Part of a small language model's weights.
Size: 12 layers, width 256, 4 heads of 64 (2 for keys and values), MLP 704 SwiGLU, vocabulary 32000, 25.2M parameters.
Architecture: RMSNorm before each block, rotary positions, no biases in attention or MLP, untied embeddings.
Training: a variant of Adam for these matrices, 1120M tokens, 8545 steps.
Each number is 50 + 12 x the weight over the matrix's rms, rounded and kept within 0 to 99. Layers, rows and columns count from 0.

# layer 4 MLP down (transposed), 704x256, rms 0.0717, rows 607-611, columns 0-255
41 51 56 33 54 54 51 64 50 64 54 42 33 36 47 44 28 55 87 55 60 37 35 33 53 78 56 53 47 60 63 67 63 38 48 34 40 46 51 53 48 41 19 18 25 49 39 65 55 38 52 54 62 63 24 45 42 47 56 50 57 54 30 39 45 40 44 35 01 30 60 65 47 59 51 57 55 57 63 68 53 44 35 60 52 47 62 60 38 63 46 38 64 67 50 72 58 64 37 33 40 39 71 60 48 58 50 51 71 53 31 56 42 52 30 54 52 38 50 22 45 65 50 53 46 49 56 43 74 58 52 34 51 82 37 40 13 43 47 46 71 49 48 52 33 61 28 56 51 62 54 29 53 61 41 54 51 43 45 54 57 50 42 68 53 48 43 45 36 42 36 50 51 64 65 65 70 56 53 69 50 72 52 51 35 40 43 40 43 41 48 54 62 58 58 35 58 58 39 44 73 84 62 26 71 57 77 62 62 71 56 33 62 59 45 44 21 56 52 45 72 44 38 35 66 64 73 71 62 69 62 48 26 69 57 60 56 48 48 53 33 42 38 34 49 66 34 55 63 34 35 52 38 48 44 56
44 55 67 41 43 44 35 47 67 49 58 50 46 52 70 79 41 47 99 55 62 52 40 56 41 38 48 42 56 53 47 74 69 71 44 59 62 34 55 40 58 66 41 54 52 41 42 57 44 42 61 44 69 59 43 37 40 39 59 68 65 39 50 55 44 50 52 32 33 75 56 34 57 56 42 56 48 51 59 47 51 67 42 63 72 49 32 40 37 46 66 43 47 48 53 57 42 57 47 55 64 58 40 56 34 69 50 57 59 50 46 39 27 43 48 42 60 53 41 41 69 52 48 46 54 50 28 45 66 40 56 50 54 40 46 45 46 32 46 50 42 40 32 56 48 56 34 59 59 55 30 43 53 35 54 38 48 54 50 40 52 72 43 46 61 44 63 51 46 32 45 27 66 77 46 54 45 47 43 57 71 55 57 46 47 58 37 59 42 45 50 69 40 50 46 36 35 35 32 42 40 34 58 62 22 42 53 54 46 51 43 48 66 50 45 55 61 53 42 50 54 37 48 30 58 79 48 48 35 45 53 49 46 49 52 58 27 72 42 58 45 37 43 13 42 18 58 45 50 55 33 48 52 45 62 50
52 52 52 53 60 38 46 49 39 58 30 39 29 50 59 56 54 47 99 47 64 46 49 58 58 48 51 41 58 36 62 38 41 48 29 46 42 43 63 59 66 54 39 48 62 49 42 46 40 54 26 47 49 49 60 42 45 70 52 54 50 78 61 46 46 20 31 49 50 35 58 54 33 52 32 68 68 57 51 54 52 43 55 56 47 39 43 56 44 54 47 39 39 52 65 51 39 42 33 33 47 30 46 46 29 36 40 40 64 53 35 53 48 56 57 59 51 68 72 45 45 49 52 34 44 35 59 46 60 58 45 44 37 45 42 44 36 16 60 52 32 45 46 44 41 64 42 45 40 36 37 36 47 47 51 43 32 53 65 52 49 19 53 53 52 48 58 53 61 36 42 50 53 41 71 55 41 61 62 38 72 42 57 62 45 50 43 67 27 44 44 60 44 60 48 73 55 23 67 50 59 55 45 46 56 43 55 66 47 64 56 42 45 50 31 45 47 47 59 46 47 30 54 48 39 44 34 58 33 55 29 63 38 59 36 50 49 55 51 53 53 64 42 30 45 51 55 70 64 52 48 40 35 51 46 45
44 64 50 47 63 55 47 50 50 58 45 54 46 53 53 51 56 40 56 48 62 31 54 52 54 54 42 58 85 33 58 38 70 36 39 39 49 46 59 59 49 80 56 44 53 45 37 46 58 50 52 34 58 54 42 44 44 66 50 61 65 50 39 69 35 65 54 55 52 33 55 40 60 38 42 42 40 46 46 41 44 57 44 38 45 57 47 44 60 38 39 57 51 53 43 47 53 59 45 47 65 59 56 45 51 36 64 44 77 75 49 68 49 49 49 56 47 56 57 55 47 43 49 48 52 46 45 45 56 28 45 60 56 53 35 54 53 48 48 58 42 32 49 58 57 38 47 42 70 57 50 39 46 49 36 57 59 57 50 51 26 37 51 45 48 53 45 55 67 60 50 45 52 48 70 44 52 62 42 38 45 45 53 53 49 52 54 65 38 68 60 55 51 49 57 00 67 43 62 45 46 51 30 56 53 35 56 68 40 56 32 36 55 46 48 72 22 64 66 35 48 55 54 50 63 55 43 52 75 41 42 61 31 49 65 52 54 28 52 46 56 56 29 49 49 50 47 45 62 51 49 45 43 66 52 44
49 49 51 49 00 57 65 54 60 66 06 69 28 59 39 46 55 55 75 51 65 45 42 35 46 37 55 34 51 26 60 53 45 57 52 54 77 29 65 49 52 75 51 50 22 62 60 57 44 41 51 40 45 62 34 52 54 29 47 26 45 38 67 47 54 44 53 83 59 48 51 42 49 34 47 65 76 33 24 77 62 53 66 78 31 49 56 46 48 45 48 51 61 49 21 53 49 34 49 49 36 39 56 50 35 44 62 54 37 53 42 30 61 41 35 75 46 70 57 53 54 76 40 45 52 42 45 30 44 46 41 50 31 50 59 52 56 48 35 49 75 43 54 58 70 62 34 41 44 53 75 43 29 34 64 44 56 46 46 55 50 47 45 40 64 60 48 43 37 44 47 48 46 46 61 34 57 49 53 49 62 53 43 67 63 39 29 58 42 37 50 59 60 56 48 49 36 41 42 40 48 61 64 52 30 67 48 46 63 56 56 52 35 43 56 60 47 64 56 47 40 46 68 39 37 44 62 48 68 36 48 43 43 57 57 52 62 37 36 49 46 44 49 50 42 48 44 51 62 63 20 38 66 45 42 47
# layer 4 MLP gate, 704x256, rms 0.0791, rows 608-611, columns 0-255
59 42 50 67 46 37 19 63 61 49 42 36 39 40 79 56 27 62 52 40 39 42 39 76 70 47 30 27 68 55 44 50 64 61 49 33 42 45 45 73 56 41 43 67 29 41 45 60 47 42 48 31 45 56 54 45 40 54 67 60 53 60 38 69 55 52 42 63 72 58 60 37 59 46 61 38 39 55 51 46 51 53 60 66 53 46 35 42 48 70 48 47 62 36 55 57 47 52 39 42 48 38 62 47 44 46 37 41 59 56 70 31 59 42 47 32 43 53 59 37 61 55 49 32 62 57 51 45 55 36 44 63 48 27 32 57 48 59 53 38 48 49 29 38 60 49 38 50 48 42 29 48 35 54 55 46 51 64 60 59 55 46 36 72 57 58 64 60 65 35 32 29 57 55 46 44 75 42 59 66 56 30 36 74 62 51 56 70 59 52 32 58 42 53 55 59 38 51 43 61 48 51 59 39 47 52 45 58 48 59 33 50 54 35 19 39 39 56 46 50 32 57 48 35 40 60 50 41 62 48 51 67 44 30 44 76 50 40 58 76 56 53 46 63 52 51 72 53 48 40 49 44 32 38 59 60
28 44 67 47 40 40 44 62 41 49 43 71 42 54 66 52 70 35 54 58 52 35 34 65 46 26 64 65 63 60 44 35 35 47 54 42 52 53 50 69 42 49 60 43 68 62 60 39 53 52 24 37 57 44 52 45 57 62 39 36 28 60 18 61 44 54 62 52 62 43 58 33 49 67 59 71 60 53 50 63 25 50 39 72 31 49 41 50 70 54 40 58 42 62 41 49 52 50 45 34 56 57 55 50 53 45 46 27 52 52 57 40 77 48 66 54 50 49 43 58 49 64 52 38 38 49 53 50 34 26 63 36 40 62 36 66 56 31 43 49 35 58 72 38 52 61 52 52 27 38 45 38 65 40 47 38 54 59 75 47 57 49 58 56 27 39 45 25 52 31 42 37 46 47 79 38 55 72 56 42 68 48 37 75 41 50 54 57 89 49 42 64 52 62 52 54 41 49 42 55 19 57 48 12 44 44 63 34 41 56 42 45 45 73 31 40 53 63 43 51 54 33 58 28 27 24 20 39 49 80 35 61 59 52 30 50 44 68 33 42 50 47 42 48 57 59 55 55 40 65 62 46 41 56 35 50
57 39 70 39 27 60 59 45 41 38 54 27 54 31 54 50 54 55 38 40 36 67 47 42 64 69 56 59 25 63 40 53 19 61 47 48 51 38 52 47 37 25 45 35 46 54 74 48 16 46 60 56 37 48 53 53 43 30 79 40 52 57 34 24 69 43 51 68 47 58 49 63 50 56 59 36 52 39 54 57 60 47 41 22 41 44 29 61 58 51 37 52 34 46 55 56 53 38 26 42 21 48 37 59 42 55 44 70 28 34 61 44 51 58 52 56 38 50 44 53 31 51 80 33 42 40 48 68 46 77 55 30 46 52 63 37 63 62 51 59 51 60 57 46 40 48 43 39 16 38 43 69 56 51 43 36 50 54 55 42 58 50 54 45 49 40 38 31 24 37 47 54 50 49 47 57 54 46 55 58 62 51 33 50 66 77 25 39 91 39 54 51 50 47 57 78 42 65 53 49 25 50 73 67 52 51 25 38 46 37 65 49 55 65 32 43 71 37 34 62 67 60 41 50 34 58 41 67 29 46 61 45 80 60 42 44 64 62 48 62 25 50 78 49 58 67 46 56 44 39 48 57 39 45 31 41
59 46 43 57 27 61 25 39 62 34 65 53 72 42 60 44 52 33 37 50 62 54 43 49 64 62 56 53 34 35 54 35 35 52 42 29 37 59 41 48 67 42 29 31 50 57 63 68 54 65 41 56 58 65 46 58 43 36 59 24 49 53 47 50 45 41 62 37 35 63 32 68 61 52 46 39 55 31 56 43 49 44 55 76 54 50 60 55 28 42 61 48 50 46 61 41 52 32 59 22 49 44 46 57 41 79 34 63 37 54 55 52 55 48 50 48 37 50 45 46 48 53 56 50 52 60 12 62 49 91 42 43 32 49 45 54 55 46 52 53 50 39 59 53 43 64 47 62 55 32 65 49 57 40 39 68 50 55 44 45 69 62 61 32 65 51 49 62 39 32 55 70 47 30 66 36 47 54 54 56 70 44 64 54 41 67 50 58 44 32 65 51 42 53 50 63 50 58 25 61 23 66 78 42 53 42 54 49 64 37 50 45 52 57 34 41 50 44 23 44 65 50 40 65 61 52 55 51 30 59 73 48 39 56 57 61 41 50 40 42 24 37 63 32 78 49 71 39 36 47 48 31 37 35 71 59
# layer 4 MLP up, 704x256, rms 0.0766, rows 608-611, columns 0-255
51 47 30 46 47 49 64 62 63 46 81 33 58 36 38 44 38 43 54 37 58 74 46 36 51 59 42 50 33 56 59 51 32 62 40 45 57 37 46 37 44 47 48 45 65 54 29 66 58 37 54 40 56 36 69 53 69 72 52 55 66 43 49 70 67 64 55 50 52 39 37 58 68 38 57 44 42 44 39 58 49 55 30 68 35 55 53 54 41 64 53 51 57 42 36 58 45 42 43 55 57 50 69 65 53 59 56 47 42 52 69 40 53 40 33 48 35 48 37 38 19 55 55 61 65 48 52 51 44 50 52 32 39 57 55 53 54 54 49 47 51 57 39 46 56 45 68 20 55 50 45 44 40 54 38 40 61 45 40 50 63 49 33 46 38 71 52 66 53 47 52 66 54 40 38 62 30 57 48 55 52 53 43 59 68 31 63 63 47 31 33 33 60 57 52 47 49 56 49 68 65 60 47 53 35 44 33 27 49 34 33 49 36 46 37 69 60 57 65 32 45 49 60 44 47 35 53 45 53 41 61 68 48 35 35 40 54 56 62 44 71 37 39 65 70 55 65 60 45 64 51 51 41 61 67 34
41 48 58 55 42 28 25 56 58 44 50 41 64 56 49 39 44 24 54 55 41 47 34 59 51 49 53 50 42 45 71 52 54 43 62 52 43 37 47 34 51 29 40 40 59 51 62 43 30 48 37 51 45 32 73 50 40 61 66 44 51 52 58 50 59 60 63 51 36 50 47 39 48 46 60 44 49 47 56 37 55 50 35 66 31 21 43 40 43 65 40 40 54 49 42 45 43 45 34 41 57 66 63 47 65 55 51 71 59 72 54 61 42 48 53 58 29 55 67 54 38 40 51 66 32 59 76 35 67 45 45 28 43 54 40 65 25 34 52 44 43 66 48 58 48 43 42 33 50 47 49 57 29 35 34 58 51 38 43 39 46 29 51 57 50 63 62 40 52 26 34 42 48 42 43 35 32 72 63 49 43 37 57 75 48 47 63 59 55 62 47 56 36 66 57 50 44 58 40 26 29 41 66 45 57 59 46 63 55 53 53 39 38 57 22 41 55 54 51 49 30 34 49 38 58 37 35 51 56 27 39 69 50 42 45 50 26 51 39 58 81 52 56 46 37 47 48 66 59 43 18 36 47 51 35 56
55 29 46 65 43 31 43 43 58 39 40 56 50 44 37 58 50 41 53 35 60 55 51 37 52 44 59 41 43 48 52 60 40 50 54 55 33 28 63 54 46 45 56 41 50 50 64 36 38 41 67 39 29 50 65 54 43 26 47 49 54 44 62 41 33 55 65 46 51 38 60 41 53 63 59 50 54 39 43 43 64 42 51 46 46 72 43 63 45 52 50 42 51 34 60 59 50 69 48 53 67 54 36 53 52 42 58 76 63 42 35 48 49 35 58 46 38 27 52 59 35 57 80 30 48 53 55 51 35 60 52 46 38 63 74 54 53 32 62 27 63 59 57 42 33 69 51 48 33 41 54 69 58 53 25 46 35 39 57 45 66 38 51 38 47 29 62 38 29 46 41 57 40 65 20 69 33 47 69 61 35 41 31 64 45 51 38 54 63 60 43 37 49 60 39 78 45 72 56 53 41 29 67 59 62 65 47 27 52 42 77 56 50 30 47 59 40 43 61 63 52 57 43 53 39 64 68 56 51 61 62 40 38 45 64 43 66 48 67 60 35 50 44 50 39 50 44 82 61 82 60 51 50 34 35 53
56 45 52 67 37 46 38 41 49 71 34 65 40 50 25 43 60 67 64 59 43 40 55 45 54 39 56 47 61 47 63 29 55 67 38 51 69 32 54 42 73 55 73 63 17 63 56 63 65 36 45 37 34 41 38 56 69 49 29 39 61 45 59 31 54 33 59 57 59 55 57 46 48 43 49 54 61 29 39 72 61 28 60 68 20 54 50 52 46 58 66 56 56 62 27 55 46 24 47 45 29 37 44 55 71 55 50 44 41 39 52 20 59 28 35 69 49 49 61 39 54 79 52 50 59 52 31 35 48 36 57 56 45 49 43 44 52 47 57 48 54 42 48 52 70 56 41 64 54 57 40 20 54 56 68 43 37 53 52 62 39 41 62 47 42 72 55 57 41 44 49 23 62 47 55 47 59 37 58 42 42 47 45 75 38 43 54 60 54 46 51 37 32 27 43 31 51 55 38 44 53 66 56 56 47 57 59 39 42 42 41 51 34 38 40 52 47 75 70 27 43 35 50 38 43 45 48 31 52 27 39 44 61 36 42 60 41 45 41 50 72 54 58 51 33 59 69 59 60 53 30 49 74 48 36 53